Weights of a small GPT-style language model, trained from scratch on English Wikipedia.
Size: 8 layers, width 256, 2 heads of 128, MLP 1024 squared ReLU, vocabulary 32768, 55.6M parameters.
Architecture: rotary positions, no biases in attention or MLP, an embedding shortcut.
Training: a variant of Muon for these matrices, 1079M tokens.
Each number is 500 + 50 x the weight over its row's rms, rounded and kept within 0 to 999. Layers, rows and columns count from 0. Numbers have three digits each. The size before them is the row's rms in percent of the matrix's.

# layer 2 MLP down, 256x1024, rms 0.0912, rows 8-62, columns 256-511
101:552434470539412475489467473408525527451389585376526548582416545504439473482509530447460492548555463541472456458535621525582515536544511540525521528479468493394438470453415520522537435515462455485405428594528547522447591595418515383444574446537499557513546456393445569460546562525555513509558544558591527478422469455468557470545456506525585461484484469485544484493489563459547526458507532472511620476470585595372518475463599547460534561474508503415524507519486512564440533561504493470480495469477525477563497502501512402510472602457446489439564534495507543452519481461462598504533468538476470597472611516438429434499513526478469506326430609469623585424451548529568496481456489509480552526429429492532538514498524449455499478461547541504459445492421529458510544537471450
100:438514498585515511530573475470402463403523489475513439543542405522547550461532503390516533571480467467461457517506516504493429473512458547485512557542511536483505523526605440519392562474555466469435556507484487488575462528507534405543423553503557540509477448552485466420471441524557469498604431477469571534517530497546537527431386487471465531533467445498458476604541462514542544466477519490499499503513510514483508331528546545495549459534573655403544556551392423492560460455525477548488500419487475592575399467571416624558540405472427475534493495509516459456545575458488420490406470539496574482416499460486450488486491495433518554547503468532465469394448522451537426536614484429430404469514468414465500473495507478519522489479550600531492499444533493577491538510523459
100:448539490468438558462448536521480403519507515449486636535514495491536503506591459490558441441492482486511476508513524502641571380465471496487574518445577446475575551485539538463444601474499503426424561505640424612513464540585602473537588514478557423462554449476473525503506545463488481510415421599514524426432561463516466577509508493539516521429462453517442595530496479469522451580558497500414517441535492582530533584515498532497497441444513528461458476507566583502569482504496497523548515494531540464504593442485511430522472538627487481447465458441452563415578470500491472564565454493502399425622500545493407590434497503508564469441480562462523470440527446503471459532562517492525495511611450496471405468566454566474562482511565417454520485553463525471550437483477534
098:502467497517561378504583473503535484445536456452539524554571590509437528524538422531548396563576504608507555541501402405421556483502563467518458506528513509565511509579395472479506543520603430466489540477499532487429537483538517473544587542608534473601511521512457522532409514445571509470498483560463531509524519534476458549509472471457466507540490535494442381484550549444540471404516495508531532421462510562555437495565531518601441477356494552459439521506418523535471514523547513473447538555572436437521486492442540532438563469530549527508513412480459498405418547489466487522459470519516374529514510490539557424540381385459576497493560482513521495389470587527507556484572530434503577495503522453583511504430441560558425542547473451486473472459443572418499602556555420
101:600507495439420542489553485515462504507453517411501510548470494403483645447527478422508474403555531511572468515572462482525514487422512452553491486488474550517483428458491463543479495533580434546554459473454508434444638471483439551443402475467389514534462511510502414560564492554448535497556540539431463493605486542497571509504516519485409482467529517478491406525477530530494487554441475463473561461527497385580507513586444537484553499524445525559550492540478460517451526458492507570555501474543468358529498519562411545406439548506502481479540482541545553452481555513497562606464553435400491497466539485435521583525521470573525565499415519551409493468538560523466486516567394473509483479420477453612431481457518457409577477475409447546475579511529452558471472463447467
102:503453546569508477544491391545423583552515518418534572413473485435484502422473497560468462515501467512516517466479468462553500551598526446461494376506498445505440591522496408539441484463455533503532485516500502499460444447498453467439487485453417576539427420479547544493462483438425511570479478466555538407485570428448489448447486463497483446475541439470481561480447515466469585421476553517503420408439449450520517586402505458429520541482538460446484468470535557519511554477383375408470532484545566417507446486485410476437518436444491497535457619467469472494469418531489454511470427467489513566481513532468574558546484353489466411441521450541397498468490452495398464491488501457578534506538436508419533500469598571520505397511460479516503534424549445520504446503480527
097:566459485500439517459407448625502507523518550542488505525553452546505506577564539476428498520589548460563466555548567455579331478380517526475429526404587607512564507401522381544437580541495558533535579478483594495528441535494529471557506500517406496449460493491525506405496465494559536569427514519503479566447494518535490551491511513541492468576513560497584558443482467569510476466435486521500525426493599507535577533531577565522512456630430471524508545568548470487478488564487516498551479486426485521409469527449541495524509438488389540539405428509462502536541525502491562499553462475553527551446599510493509510575449581492503566476575531445520557460440510486588506591582527499514539498476578559496547575428523512399549447475482477409546534541497479583502489483487436
100:526484442419477468419551619455494468484456475444437450422526457473503521552421457524565478444477502476503462560473474567520430461517522437462485561446553521477510431433415551579546480530460528476451458459492510507527350425367506512502466474475569439607592574486486523452528430520523473505392513542500543477474483438474540466521477474523447503428500502474457534415509504404540401495544485409526460397508488525489552489546477515428575458503405432453512472525417507599411516462495519492464493544466519453423548492454535501606462462496435462510526426510578476407445495452446491484486499542605530522423605566453486605499516447460534545564508490548531559491404512554552516508515506543425563402435468575478481545510448464550605479535488501411445535517507415583494540568490578
100:423473460581485465435575516559505563424465437523568486470443521513481454460429454498491400592506468486449599596539510491494461579498531500568495495511563495488562595512465494530486527499452460478479527564530478468600542554487485477473568532471384579568576539556490458511498552544471515486501539468477505608518527491562407574498501503492476399483569575558477599520513486395477465443491417545552539535535560554405556415473384537391493565436466483518517405513491504559490472528502481488554454554439439515529557424409607483509457526480451539533481531492473429533383398542547547447575497446509549486525514492627512467478540506552516468541500495460392521478475482521501446539434455569387554408611602455564520329479547509636540483440501479510580497462591482494476447561498460
104:394546479542467434512499455605485576552478516492477501510504491427595392434543471497544456456467588485483504583524470565470480524564547447530552534497544492596574538458491517481522488485577455576449372614473455480466465522472415507481448552539566530495486553566603522573398498525484491493436456564482461504514523636515457510509540487566517523506458482584509510413558541508549485500504362461460524540493405487531478464483482509509515479526415401481480468539586492595421544538491470424505534490529496547415519487565537458484546451458475477437503482485434458539541433509536517426484488568506481518474429480535532529510489488527496531585442543491480467497516579501450472423497493529511528500527509499572489539561545506553602526578533459511516509490466509558588500469430490
097:486499476587498470568544528501546462484508509566500473529468497574497477518559591493469483540523441479440509601458490545524524511554517486535570497588476574471546546534507448546477457494549510541503522504569461452541477511523411548474570479485585464471469543535462524538520508523541538507492467532473444478425464528569497521563518548494593484510449563482451533507517494463419496468461492542497533521519493531478507450537511517460510436535499502495468549571466599532455516560497481534505426433585492505512579506566446581490546435557522492418468611593469433527431483535422658479528512576594515484564461512545526478459492521515431504584530516494482489510422618387456497473513578413565562537472406495531506501490575508480473499510502506532410585455384382516543473487532491
100:544438542565464510518608497535439488438563539515515484419496496455555459514546517394556539558481477503573471486493500422457484474486527473519525569491536478558400538571417481443466476471487602439532462434460496460493562528499479479513504463496497466442561513546548527538445456610416462506508517425453585523540436496476498475511408529508536396504450493507601539490464506502557486416528436452501582512445427486530480349484578519479531454565565459609488465472450453461569515509473451558465447591446485497482485488512479568473604531544509520446529489553517533477493526486530523520506431473467456408508552599557441503440488440518543543548466514503577492466523401503508486495491508470544514604509548460505489464457487538532510478516574491559510440578430521564509514559522523
103:531414515497517489537486506498528519503479514442531516480547410504430511479429480479468538519486498424448468506579511528525494457433470489512463455438449545475416472480472411474530502467557500496541509478497523487474534489505479521483473606459459538524485503463490427570420506492417442420515569450409492505497486558542387536445466574574441475547546488482540555564587478505514473393440443470485564497516455456553544491589516386523553443432490476456556606499461544542528528570509553547555511473590556620530496553494580536484509504468497456486506464470542508379486510500513469415489557487574582479466584460448469497446410463474454549500480452501413424505453487534450499525476500561459563462471458380426547498447475486484403449462495454441520509495451456540474458521504372
101:445523467581557524585468479393524539461497492552606467470544488489522413495550545499515565396523477500491447431431533470551542565465452427506484503561541521465443528537500524555484576472467472456449463475552476571562510596489542506487628508617521531524546467505518546563488520478501384542493522599560448555467570530512505528404523509451559476454545535425459579472478628570458467479564488530543496528495468583436578461575505507472520497490411499492471465542499498478477416538638476485518500456525529501536484501440526438565559576535510541541450488493461567518574514505511405486464558524538507372489552459559489476489545533397482460528435573525591486517569481537525545479467460510532516443544458495605441513591488545511415497571501537503482502561572598547528461424467465
102:399525443453539489481497547464452474477454483528502524497517544470456558497534477442581493541503493492498480492461467567466481516499518517474518543505560509521492523511502498519507488424464462429454479507495564466489571535508456426492481454564528447465564519499395488504415552465474463494567509556434409465503509615540623605493505631377408567542509449492481425502448507407472444451474514507534423504490378539446554444589496545479559480446556425542512495537491471555449360591524518509522539443535464408562505458562469430478626534514565523408440527592486497516555473477536535470499514434481572424449497570546444458445445518568565516473493438409494416576426558491410404415540388471522558555483467537486489466500456517443530496545536558564507582431498453542491519519451434
099:509423483452482568518457491535449483453453577480421602510414568458581499524479572504547477460402532528471556551523462446551439484482487480463487463576598471411484473513499467556416431465506415496417553622481525490514543482360510412469486560497591469514484421445453460455569534455447468499542490428488493524510407482466530629467494449453532547522450504499386508482545455534482526416523541436550516532515492553475497438515496472460447532530494553421464407519500483493389551576485491474483544485485512532479474474491518547477425577517424555492405473532451447499576507450449515455410557483507562527658518554502538500525491468455482364365530430463406456430482587518523527474474594550424429438586468484509488523394585455444588564401610518476463459528430456594528510489471486
095:583522464432490476527547555508520466382496468435535520558542543543466397571431527492610507535510466545502443435420471520509505506540553507437482461545517483457526597532538479512424566500573461462466496534486593534458602520456620459483530404504547469556443488434592489547511430379397502505461543561541474424559486565475518503457475394450513602513502487442478545516502529427592448556528524504400431406533400456506592446464501519527525497525501425477473456418577557495490468500542464574515497519569521528479570533469541467498459534452479503453484505436431526525498416473473525496444498462442580595470565530494531530463525445488588545550406474545434524537461463461484473397416495557579416451530545472461465461444390417511478429512543525389545434510482461430587493497542487
097:501499549548479484583523438457534495483494433496551587455471407451454442530522395491435491412491443390452433576482491517490443567542477483479457455466452525513470479515486551503547508423510567468527544562486516485501555501528513464437509466547565551489578480454584471513521453463457509457453544529475555469534555577534493512426504536468559509625475503482529528379535510476470492475531422482410494431580529456432486513554541566575580554513417598483546501444511479505499442549556450602484456507511566483552496394525488473517581452575511486535471508534513485522362443565511417447588551447546475507480493468445472484621468506460575542540477476536498485523483431502568548431467497544480449455518496558450602521492489336506510444500495488559453492530544447614529522527529529
099:664485419481470511527597521392525482457479447479435522510524457506559633592488521504617470493532478574473465505566542486588561456475539440536505406555495595506434508522491469540500547507556445440546549531527571459463491442456523505462498532452555496483449502470492457492554457501478421502471492487587526508593508491443449574455553530457530547508498455490497488450487561509614482573459589438436444422539498466558514557619531481492499489494493453497437396473556459460531532427491511472513478519533533507411523525383455502558462487570457550482513550558412501472540520488531507416375466490514430550537450507466508581535493489531606464528629522512511521498423573620471542376453509385476566424521468489471376541503582505468542552483548449507510455425510536470490537494424403
099:482514434616527506575517504621499477456445478580448510471489389490433497570434506472515476430438479446477460520496476429418548423541484502418497501473563529430543518414458571543567461476546522459434533522536420533514417462546560610469628444545510474499470434490516405448626476435504430433436479476569528438516467444578581545528550532510540542598529501474505489418500453440544470476418482421450519602579536490531564557495555529483510527613495559473605475426519462501572582557615559394513503479512515493545587469390487560561509559460482458449509440416453483518477492464426347511526519533526592502506564512571554518528457511451450482422530414587496504391491471496513558450491560534554463497454432618508441497547608334586471491481490551400584522504473493512560575467432507
102:409544423517545578597476542526443495508549386468549494505586440406612438450460591488497534525547494488448458537473489536591546598502646518527471539579473498460500540523597525541619446532439654539613504410541474507559546482529442494529415423472544401443427447528519584433412488407528538520426574477542531437493516544537436453531517529503535503473467514541506421473518468414499478469483463518595524469489400511448458475565547465551480571497588541587448440411488496595574418518580528585489503469494544611471598553532491588569577518523554436545551506517465489625443466520538460488548489434459527466593460518454514450492547550515504478478550441441545513522439400443463515464399511442511391523525534493520480491476472435566440549469537442465505498561523406532549513626521475
097:495551504593436561506523593554497442534468609471528531458512576470543522407515552571553579423562472495434543429475500484549490460531501488568460531553459461486599467558464581540447500473433559548474503561516586444593559508534472455507459492528454631532560430530501417537491495499491563510497539428489453500447511459460477500430534470435525508500442502492461453507499534465534571506488560456424512567365532507495520590484478431560470485430467422524600547512603485470464567523507411455540488578531476498553535512368458568426559500482547494453519542459468468494491450479417522468533524434528531441599554572443525568549490436530552549471588445491470459510578555450540499438498545462519435530552541568523433466582524473532611500545428511620429551457466437461550518447448547
094:470580530428516425519519429466438498524533513553503442459485408536440526476634535423469364482492453534438536488511541507470326447501468546538528532476583505452569515521537437555528438443447462477465398483443482486588552370459430498500383508581528471468437541364572492470501542450513469488521515466457569459601534495430497574529504457536468480550482572548495501539425509549598468463502478470512604508537568501518642601512446494396508502516463467503488459556535540548482542447500451494452568501440604440375489455581564425435428511422439467488429455532543555540493518517452466518563472482496448615401462563416473525574539539588505474564496508561547478527526450478581502569436436407492543457484516457541504466399477425389445558459532421428418457502490519415420541494569504
099:439550504458543538473525426447458499519463505476552481473597504489434509405436560463568547484487473521432548502497467487528501542517515467572399406452500489430602594497536481480452499596497517495452445408535486590456446521555503480483516502465491488431507550416550533488484406470414536472486563426530518490492400530475524532454510531456341545422422529491428519522477517520398569410556516528563506522557562519408493500433483470437549546399575474479552460555484522537552485463497501514547460452585375428533542581418515458473417414573493438493531524579499517456510535536543523482496467547456491543510561524504484458458518411511488469488525465530559447510488538537556583583475600461431549482451496533627544452524532524563459522395429466406411393446510497508501416528479558
098:468443493511500484544522492463507581530453560555541557610523557494484564526553578520545479460507549398515488448489414389534539571482435450404590449450478466524479526547470479531540498518469509449600509452477514549492496575532478423519533524508452516549527450368551447573525548540453489481449433456482509557426570452443485483486487482447508466554446543501504490477452495574426492565521506493536430480541509586446550596442524529509444473471561589541511514543442563530487466490559515652506473493507569544467647399427385467525466547644491468555490597549411458499541518435423454557574518552496505476488464509522418484471417470485506475461510427501506500450393547552512505566545445544446453406519564436527397459504549492521416507549409449437516475442533513477600473537512608
100:441473423529447567495532501543473483551496507540487522515531530506479658525435509457473533404516504419487461511507525581593496462594585563487498541543467510496435534457421499496373523490566426507460625607444446498451497472478474559608546439525506497503519500508582496514407488483598458523479378518499530465516500543406436402422522513480520475376477567493540528491433451473382610525602458490464592515499512519590438580508516575447511475520548421566548525448521570461463450524504481477563538469522507563444496521418470467454501434464500540483554582475495542444574486331614569535571394507610459492463509593526522435542471543564424553563456480486518531563534484410529478421513510571459481505450475491468460435465558506483495561529453541462538408584439458542470537413460552
099:526468510400505422558508511508402462522471443530505464589504495449550566621540443555527468469450487498487490470548568518586496466507502573468503432453463462551561531507454485561537527438563507514517526506487424555428424432537433468486432575533531452568509417462568506438594411602465468527462534430531536445599464522506517413604492523487505592447594552467428520479453513506578503597564402503432514556453436451535520385541524506609508419484471415485453485589460526504407468563555561485420501506453445487522512551450385436477489512475508549482483510463512496483533450520458426565474411488551455408417523573533457471455457363500420523467518425496499514575437493443530508451408436477601437552468625572513522594591417546448534541506456472468507433541485519464499531519456441
101:479562484428537570499523476507550502578580536579512565493561524477455417501511433442553454596509438464477578495480500495490438562470515526491476515438420448492530484418470507492489542523595510452448521469469562510494531560483525450459452537506367503457494481525499533549453506432520497434500462484448512591437443439512513545437452477479490506473512579510471560553473457511492490451565503533471540484513468482470566520418549591430491510481382516447546474461481472511472433488559478457471489480469479609502545554479567474450471462495583550598470428551573475501571459443357492574512439496490464522474460516337425503516478516580402460612527475463403504438539458458617556585524487428502397577465497415482472518546516486534466537442509492438479515487477427494474539547561572
096:618550423509544541635513390483581480575504493441582530463478568503439526458551452472503526502466551540438493529505542517546564451500486446449365615575511498547452539534494482531497543478515518529478466499520498498452442506560360547560414388515640488508442402464386462488589448549601471493512505541543509582508527470460523428539463458387469426509613367548569462489466464515522464440490531551495492506529572548519518491471566545537615493457552532519549426503516610578457427515529508514575505463520576478457598500560456484461457462554470429477444517531558403545512509515610529472578510555539552492519574554570556566435505528451435503522413531550498491479514453562497520575486520566434547554530487426619509454462475539588486551467483454448513515508496478501421437433429399
100:502529530445490536479425479471547510475414493402492517513543398480501564607576484512543531454503532463529476495614515437541502459607484511609547496538504414506503464421510448521457482502430520419474469510572442514489491550508475521621505520577459579516471539418396491480471451506529497443446485625498438417441537496506527460473451534499515489461453523496476456511504563466601428521471501541428456611489558537535528515529532507472459471448503538478525571552445444474495524544426586459454519522583501441382502578504575507539552513469496433507334489487535517494515471550488505462559531552478512565428580482553441594599530438543487425511508500493467526493545432535422410418483549491395524545473568563554502595495440498480526418510468417425473424488464553491486514492403434
100:463519454496532565453456496543505469514470528420506441524474437570562502500436435532548505473502497372470515456458428450450447469570452418493541515538507529396462515493516549586434433464489418465549454504511444467415470517536555468451542482462471484512489505593460562525536484556358535535515544493557504392504513471631565462490374463464639464555445557513480472529558547490442529493442414521517599387499413523558420359480577475547511544523475436430512493489425489462451495523507473471470474512517496577436423534499550519511517499561540464547470491457587499483555533521551443484457547503492426425407523464526561519411468486515530497449387497543465541487453487547475563495515556605480511553496486579515577543484492517500465521522461449459363550595460615450530517472520530
102:515418548533567510528475540535457497388572546561551439475531410506466389537523428482474422560539470541523479513560478538573361577558462459469556503593496408485508553478577529487526504562455450469459544627509513508531403480470458522536460470567508553422516499403428508430556605499547465602570426508524547490469496403562559562482404581528572634517479464526532458460563459425509524522589539491464500475494533505497490500436566479436516554505396453522510571419454497568519510468500570536533563482502560555464420480507496455521467512475513479534560494545510438506459424520475493437566497502421531493495436507566495482466547683496481644434477503476558577508540525516404505580481509460478405484519591582469491494427432467541457447474537450537496503526478473446548480464427479
100:511583541518516364482529571562435500425465557515493426567534485547592490519570497477537552492465477540573437441551501457448559459537563500456414510538500416534598507593499498462526466426517545475396587460489566538465582501487516460456577472570466462577396416425489466462508483493461493531545530599492495518461471539482573452523514465562521524495569528472571456467580415478583558561561561524518450529457553523491508608476533469493449478522523560526480462465458484475531507527529624525452475541495558488514504452504527497584507563428441490484458439474471437465531534496502582493468498543438531560506418575546479429563539478491523489491458521456467552517400455462493442547533480581490452359513457497559525476541552437601516508485549503457417538528375513436508493447534478
100:535481487397468596494500542526526550573381450583463513519448449548543615533499481480457512514459509504465500510463469461592537558482524505500403467524579544495542518512428516418493509500570480478528561579593550491577545407481543448476496412503534477476487465582472421434557484507521433486484495418494528495383494507538489511434558450547553482451528522462529384508460529439469528438443499454460465482472484415529529460490378421523501496474373416482576546455561483476385498548522476513512509454466431396533439508505424533439602448502485475462435549525474480427456525424458499473460406503522462511592509517505465441401524517557521422468453525540563530488504515485515500495495461466462475458439474590424423466529533427459451452484572457523471494466554478501503490465528486
104:526482497404521456562534492469384537512491474508503467422464496572412407480551469432508455493615503531446489477509510478462539526419540460531541470521489562441515445477449498493501440465420412448489485482500501509501545513449514450519500612627526436414550438508459516521477585503537455579553588429448546521414495470452530505469531544447571533552471520494536482465502457501470457481456503517521448544515362515438517530566523469515453518533517557494548474492441455481487449544519557500400478472523348545441474448503467576524475540506501577556492531480487505439559491515525464502497473601574434483468470518541545528639409504548468515422492467522502401525468433448370511535576538411421490434456593501493543481554527524614553482548411412555323541500555554503478487591512607
098:625526478558433520501516491570492416568552472586509530423490560435504535559501510465378509475499465510565451500451489523532490427474557497485517562451432449435533416599525502434439524529473451465503575494466577449592441520533531501466540536508570546392538555502543512475497480529537461630422500522533507601463460532500412560517524545531583444573407566455483590471442494524495447471462489452465475548478472555523478554531514504469579438549467412492497459521576413518444510452486588364498514544516454487479543593381541446524509533489510510473460438578575538429506525429497543473495432478476560533521586542603553485595553552451575517547568460614550438507488400507529432540399484514494514527556504541459490450470541450511495511492536598488596518522516500481498527488450545
103:527527439450532526595411491485525543421487439522507449483555499542560563540531393496550451550536512501479513536604462455559541538546476510514500452584478461537534536605482551505588438475582510498527485509462441476563517523507467514547502580421506553547486502482435497410523482506538582444515465479507531526485433525529533401520536592551528453451428493459458465515470516499525500478453526542456531574434475517497481510519554466468561452509510578600523521650516507518606512486484561484625451490572448569514475518562526520516533448443550504472590434609634514467534492524446481510518406553613503478486433551511553585501523535555474501476492510500461518516519560535501456467477488500400506481529557428583594573543453629452500505486512525561511516536426586460507458507572584
101:606492461563525452420444519422448488484521467508449450459491509481544503429515542527480504533521510517544491538501573498495524537496478476466563596483502498462483423510475540529438617494496527457442479456491514547623530518500501543513413526637596548616443485482513520577515483544512563464547485442531470531540479575497508475469439552474457434603442503419568561523455499441497465460497512519493492481574497539412465506387525461435548489470461470427488481478452502478500476608546494471508509470465536497513577507497575512490502563485548472525517482423499513464541470480490488496530501483534468515562549526433458422523497524574609531478519476485549578503437489575503451425415552402514570400456511520417486580496456549550469494501446433562483484509530500529429521512454517
104:543489438467501452425560402541497494473527506510438579463447536482494486482471518603461452484506444468503457568488537464583429484495521556491484554535503444540436506535493490556514559437491543519520609475488484458544540587508556541522501503459512463595527488508431492527472518586494532514432473482528566485510508491502507515590501564526539424532472501468526509486528440549462476563582472544495505566514465473565448413584520471507522520472522517488538557518457446471502470516497554441377533476547454501430456471484485483514547502605530491524563531424519510563572474593414503460420417470511459440477529586463501561495487537535518442390502460593425514440426479585513474463397541527482498507473540494475536506450538483568560374491452528502509548476498482474568496490521467
095:544575527496486426504372546517507493499544435481483530423538568426466541508483495437419492441616495486367467440517508417530494535489571506475564486485490540460513537391545500501566469472565465474470457498596516514554477610613437457495512500489436490578444533549504576447550499587583516448447432441435509543513594587583521530515457485426459510422533494527508498638501463536454527439505379542463486424482563408381460576543447542433585483553424471537534456505456520402473507453505462456460495393552577556541530515465553536448478439472552500516494530546492504569512464478522480482434509469544528459368535581492530488472539547488566503521476469454505538517510421485447484474442509476487485643507450453545462528505541407504434438517519503525534518530514516522502473545541538
103:488516511522526490520449556488590504441647512547474555535620464526464407533557507528528559431536527537554524544602478491543505510548518439494430571437479580550403481475483477505532443503528469469511444487553563517487496525531467523487443548481479431473467531547497550480516491461539409486496435480558473507523448491539477493485554504518427490420521463542598511546536490512477421560503532488402472487451556560532566475524560444570407492567460567528460515448615521477473571511532476459468535503459487531440456522545454454479558585493526439540470518529442420542498436441540528484539512488500412548521424503494489468521519468444515542518467577484380525425500509556527485489523582551427513500495554505502525402543561591502445544510506575488480435525567429386592509597529496
105:503525460490500503447479549521367544562581570503541469509534492492487474493442494558533573590537553405497506509482586480443547470471411541532566560562563514477551539454485538487528516591496528479522515444505501501546494463404531521483542520503601461454538488618593507455450472520455438489490506488491486504501428494498441401483501457475509548484464468589449529478492440564525449574446434478432519475503497479486562415460539495474499471462472538520593521479518494632535426512493551531543587617515458473559441531483538467482473503499500521525520566580574472492566452447560568379590504570464451498466530563523484461484519539504488564563472556446422566508500539503505559545517346428517513416540416551545511550514550409498497544465498585548590551536528570529528571521515489
106:517594472433419470493598527459500570497480563441519462513482532401568609519602466446445589483517509584474539393395446470523547542484486422523515570460534508582451440552471523460505533445497482483533492570431495471565482525432440490476512466514553505411534521497418555537544489557513471536540466536469466481591509540529556420568565568493553443508483438569450584478585545446577445500477564443537478537556546513480428487543480522378460558452516484516423457555543539439475508551496507556520487470509425519604450418513578429551568551516509564619548560427449470473385536511451521450441509485514486524553431515557433499437528573494539480429529513502479473489527438573444496504494697609475576502493536585474543527541546579541463549568545500539389541503541445524499459580532543
098:456420537529477478528513500487408513461488470566408514505420466529559509665482485506419415541484462476506531482520552470488339473501483393522459470480519473556438500443408443558483474511524459506548468443406458510436430501520492415484506511597528445529481407447510520483448495489495552502574494415628559451610441481501498466512500488474485470584524523383469577531644481538522518548493429542449457485428531457512608450427522519553426407452478388414436465431442556478473477500471562582578492485470520553451463487536480424468525464561518520475405597468543483568601475480503469509537564479462457548522445439458520408508482503452555497402433427548532571463450550523451462473496462463482480407558491503654475518478534483455530440582482528462498504452434528501512521548495448
098:577540450513438545517472432498495553448471491450540536535467529428492532485480455567488400469502417524421476511439494550482498405556487488491503506457531422436517498517549568506481507456435443588538457468463524439465565495473534556591523480594548517478489474548510528513487576486481541422378421481489424474564534505498569368502606473491584503573518506588464578480488515463518575471424494588486398497492466541569575606438518471491502458491528518481534510424511491557557522501449438500580468484427469448547426603423475466495517505500584474477417512670505417424505552554497594528510535534571493505473436492500497499544462463409473462506611496462479456519607467579463458558466484531531512617554485442456521504401602540450517527567521505486611471479470499468567479516407585
097:445486416498456580521484565461519511474626571496484490542496457534467506478584595453407498532501477527490497450477422495529512533445525419454503502420465532431523419505527457510539544496552526443476509510526516458554475460458554523455542472508486511497479452524545500476541514528441474474413501502445475486522590449522528624589556447445513540443426466547513391461507514548399613574482512459535521440525451478471500461503402501469558531424493452474458493472606495420535527449458460420429500476548513493413436515517515401543550540419405514498610492513493504526495448571410498442430482512457570493537503573462564510520500589538446533488500519470583508456541519520484541480451503528445458475459475519467489446447477550479401445507612456505498548565537402504494525482469516
097:508467502411396556504512440413625441596583559396480539537570528481546521509460439453522445515586509576501504546431571479442467424440512422554498451470462556504493491569572517512440471542526584385460422506414494474496472489490534516521452507529469448497496535633476477443549508473513541599481500466454434562518500474481457499501582441491480482489485546471519549501476602434523527514528645503482420496479426405529513498553470553467466458522597466455531481465555528498448553534485500524430455444398587455476525501508520521511443444492558429480549438536471451396587396520438416495460422479524498507496504543514492410481479512501499503512473480515479446496499569463448461564467401453398532474497409517523520378558484455398491539535556528402430551456466521448476522443505513
100:547521516475434487508532395502517482445412485507478576438603589516412594492391486575528511493514465538569445507437532414451534469397608497410540456489487564566485535490361458462546547469542503444563485451506505512464474486459499463484463483497429480515531501469456480488595516521506421422528520478508604527481509499402427471487523560449539390464485491546462517502481555544462389397586416388476509558449492416539480435455467501483516450486606548446457560548585474512517586433499492501578546573499544475543543490510503500490451518445422423467588455480453540461605439517431401494462504403511496496396481522482464523458560477389395510465463511550500447515499300538526399418515489469506462431457502468464485534555488505510476481484517532548475474445482451497580459512513471
102:550507500498484506627413545542496394481526593462528562478428415508547505541500567523500448484502591474536439520539544498501519455481436542433429490447534523491603504601378557468440429508449458528495542389456517606518370483543589427594442501496428529522492466604469432375545544527555476536502470517523477520497496499504438484447517592497551521472513418445493558540531549519438395560440489472499468499460465538432535376459529503555519463497485507381514483578523485473495465474503563480564510458544484476459528468433506494492500458508383470422493448450565518365511567494470459501479508531524496458558517521394542439420377540494447476450514513394465535531459499516474428530436610593478510493525460527530522499466465486624567471481518495432559484544402487440466507420577463
099:571455484507448572446500528538415483468477413503533394446599453489507473567520505512504474540510393527581506495505615547456601427509539424511559592468418471536520543481506490414521497432473528564499478531499512580480504485423480595567522484460400513580437465448433570510451482481582574524501483587523418459549505516530618412493519523479461452443460538581414392500515555469534616486520512536522508515415501465471505447477511546499490503450528489531476498548533525507585406580512541603505548472569460544541412518482522429482495520529445527515551465504513579454404563494455552542429476461507525421460461435539447453495508451483401545552473489537538606562453505484424445430533452480456468489499594537591521450558496459583541453513470481509475560494512473501544551576591430
103:424531470562502601467537576438564409497423533417536529553507570515468535511476537553517516423556562441468497503480418639509578437444469652396536501437496412549504420494429507447567573525519443427532551541530521485528524544492514561461538368579550516514622458462484486395425490475538469533466455457501424567591510483521497512535467409582524482515553464440538514543464532485504517506452427556469491535459512501410458499433555491460547475551581568529529526534464442470472510427472522470466508411436380505454486575423512463561434535543547529499509452439485496419521593534586513544507398513576398643473594500486500517499598648482509487424494486561504496459560315493528559531552448534572484470464532553552506437449418463545386537520420499442483469520510540517481491412453523
096:485555548604432458503561498564556511506574507478455507439522435511493480521510491520443613522534494498601459566541557504485554505474424445556511466416569432396486461462442504500625492515526545533505543495583543519533547524523597469455478519512608483545632493488442443512409485516499501522463437507566486479482563473465481498437449524506575573503425532511471491430467554501545404457493477445561438459528552596519493445606406471553504454581501460519481556507411420463557384561655540559458520524534443472574397418472544569441522530526481512479464477402470571590549562544519522502493493515561470489484342567509447509571526581593599406458545576521458473521550545513511389539479507438576557495608417527521510469453426481584478437503434608488530465546578490488544462435530530
102:495485500504546510462503518526568503486512481494457479384410534595517430530540429545513487539459460511483535443587498493442496503559497384434519505520452550435541508549400466525556404447509495570587459567606592544485468572497453500376387532510499504482530503478446483589461506547529539428558451556538480561509520513483597527427469511543500593480600498417430388586534485467501485601481618505490425497519535502485467540499492570464549505553586504441429480466474467434500417545523489446469416484471459541505473602515507442459496533424588517589461422464455479482510467458458521476564470540540551407408501533476468447525442453533503480514508522428489470448445480519470405480457565616480432456513456565510513516444446478437511530454582545570467557517508395383483562542512528
102:503500447416536495416541607582523486498518492468447569463415486503520392449544529506420600461438539521434451494518430451529527490592540487474556419425541509507484521489499552571536479519515470554574425405515518471394486558555534477547433510491568315428516492549546500526446498534382410535430479503438595440450432467459512468513540444454530540463471523510461511524523502473473415528497542465542470475446520424572678441537546507540456501501567562457508477448408484564523547537511484462483544550540462538550567527489465444521468553478437432506487467512513532479485492471570520411331525450419449491543548458475548553472494460540497504559484464550502489527508500527513566455522464500435622552523498548406497494532499454532509445433434486455516539545507465492515517482571534
099:501528582601451545547479502555586448520518475432502504463611450519448618504401528458473507537494492424449490450472446423535528499397481500457481593489509455457444517589635461513558482574520470524513509509451480509427486552518495596652533522462509393508516420462397526438500366569514527473437585454516545509472527493538445500516542520468512526520521443476501483404450595478487499467562493508454533481472408532535522470487556488585448536529512523538582364456533528460492488475446548542482439495484434493535493479434424499553493540494568442502574498506548452519489437471406532582501547482566494400501495553410509524497459510537520498530472461509533531448495475512482464591477372464494559489447510614564470502546386460449534507484577498552507467489463486444466471534452552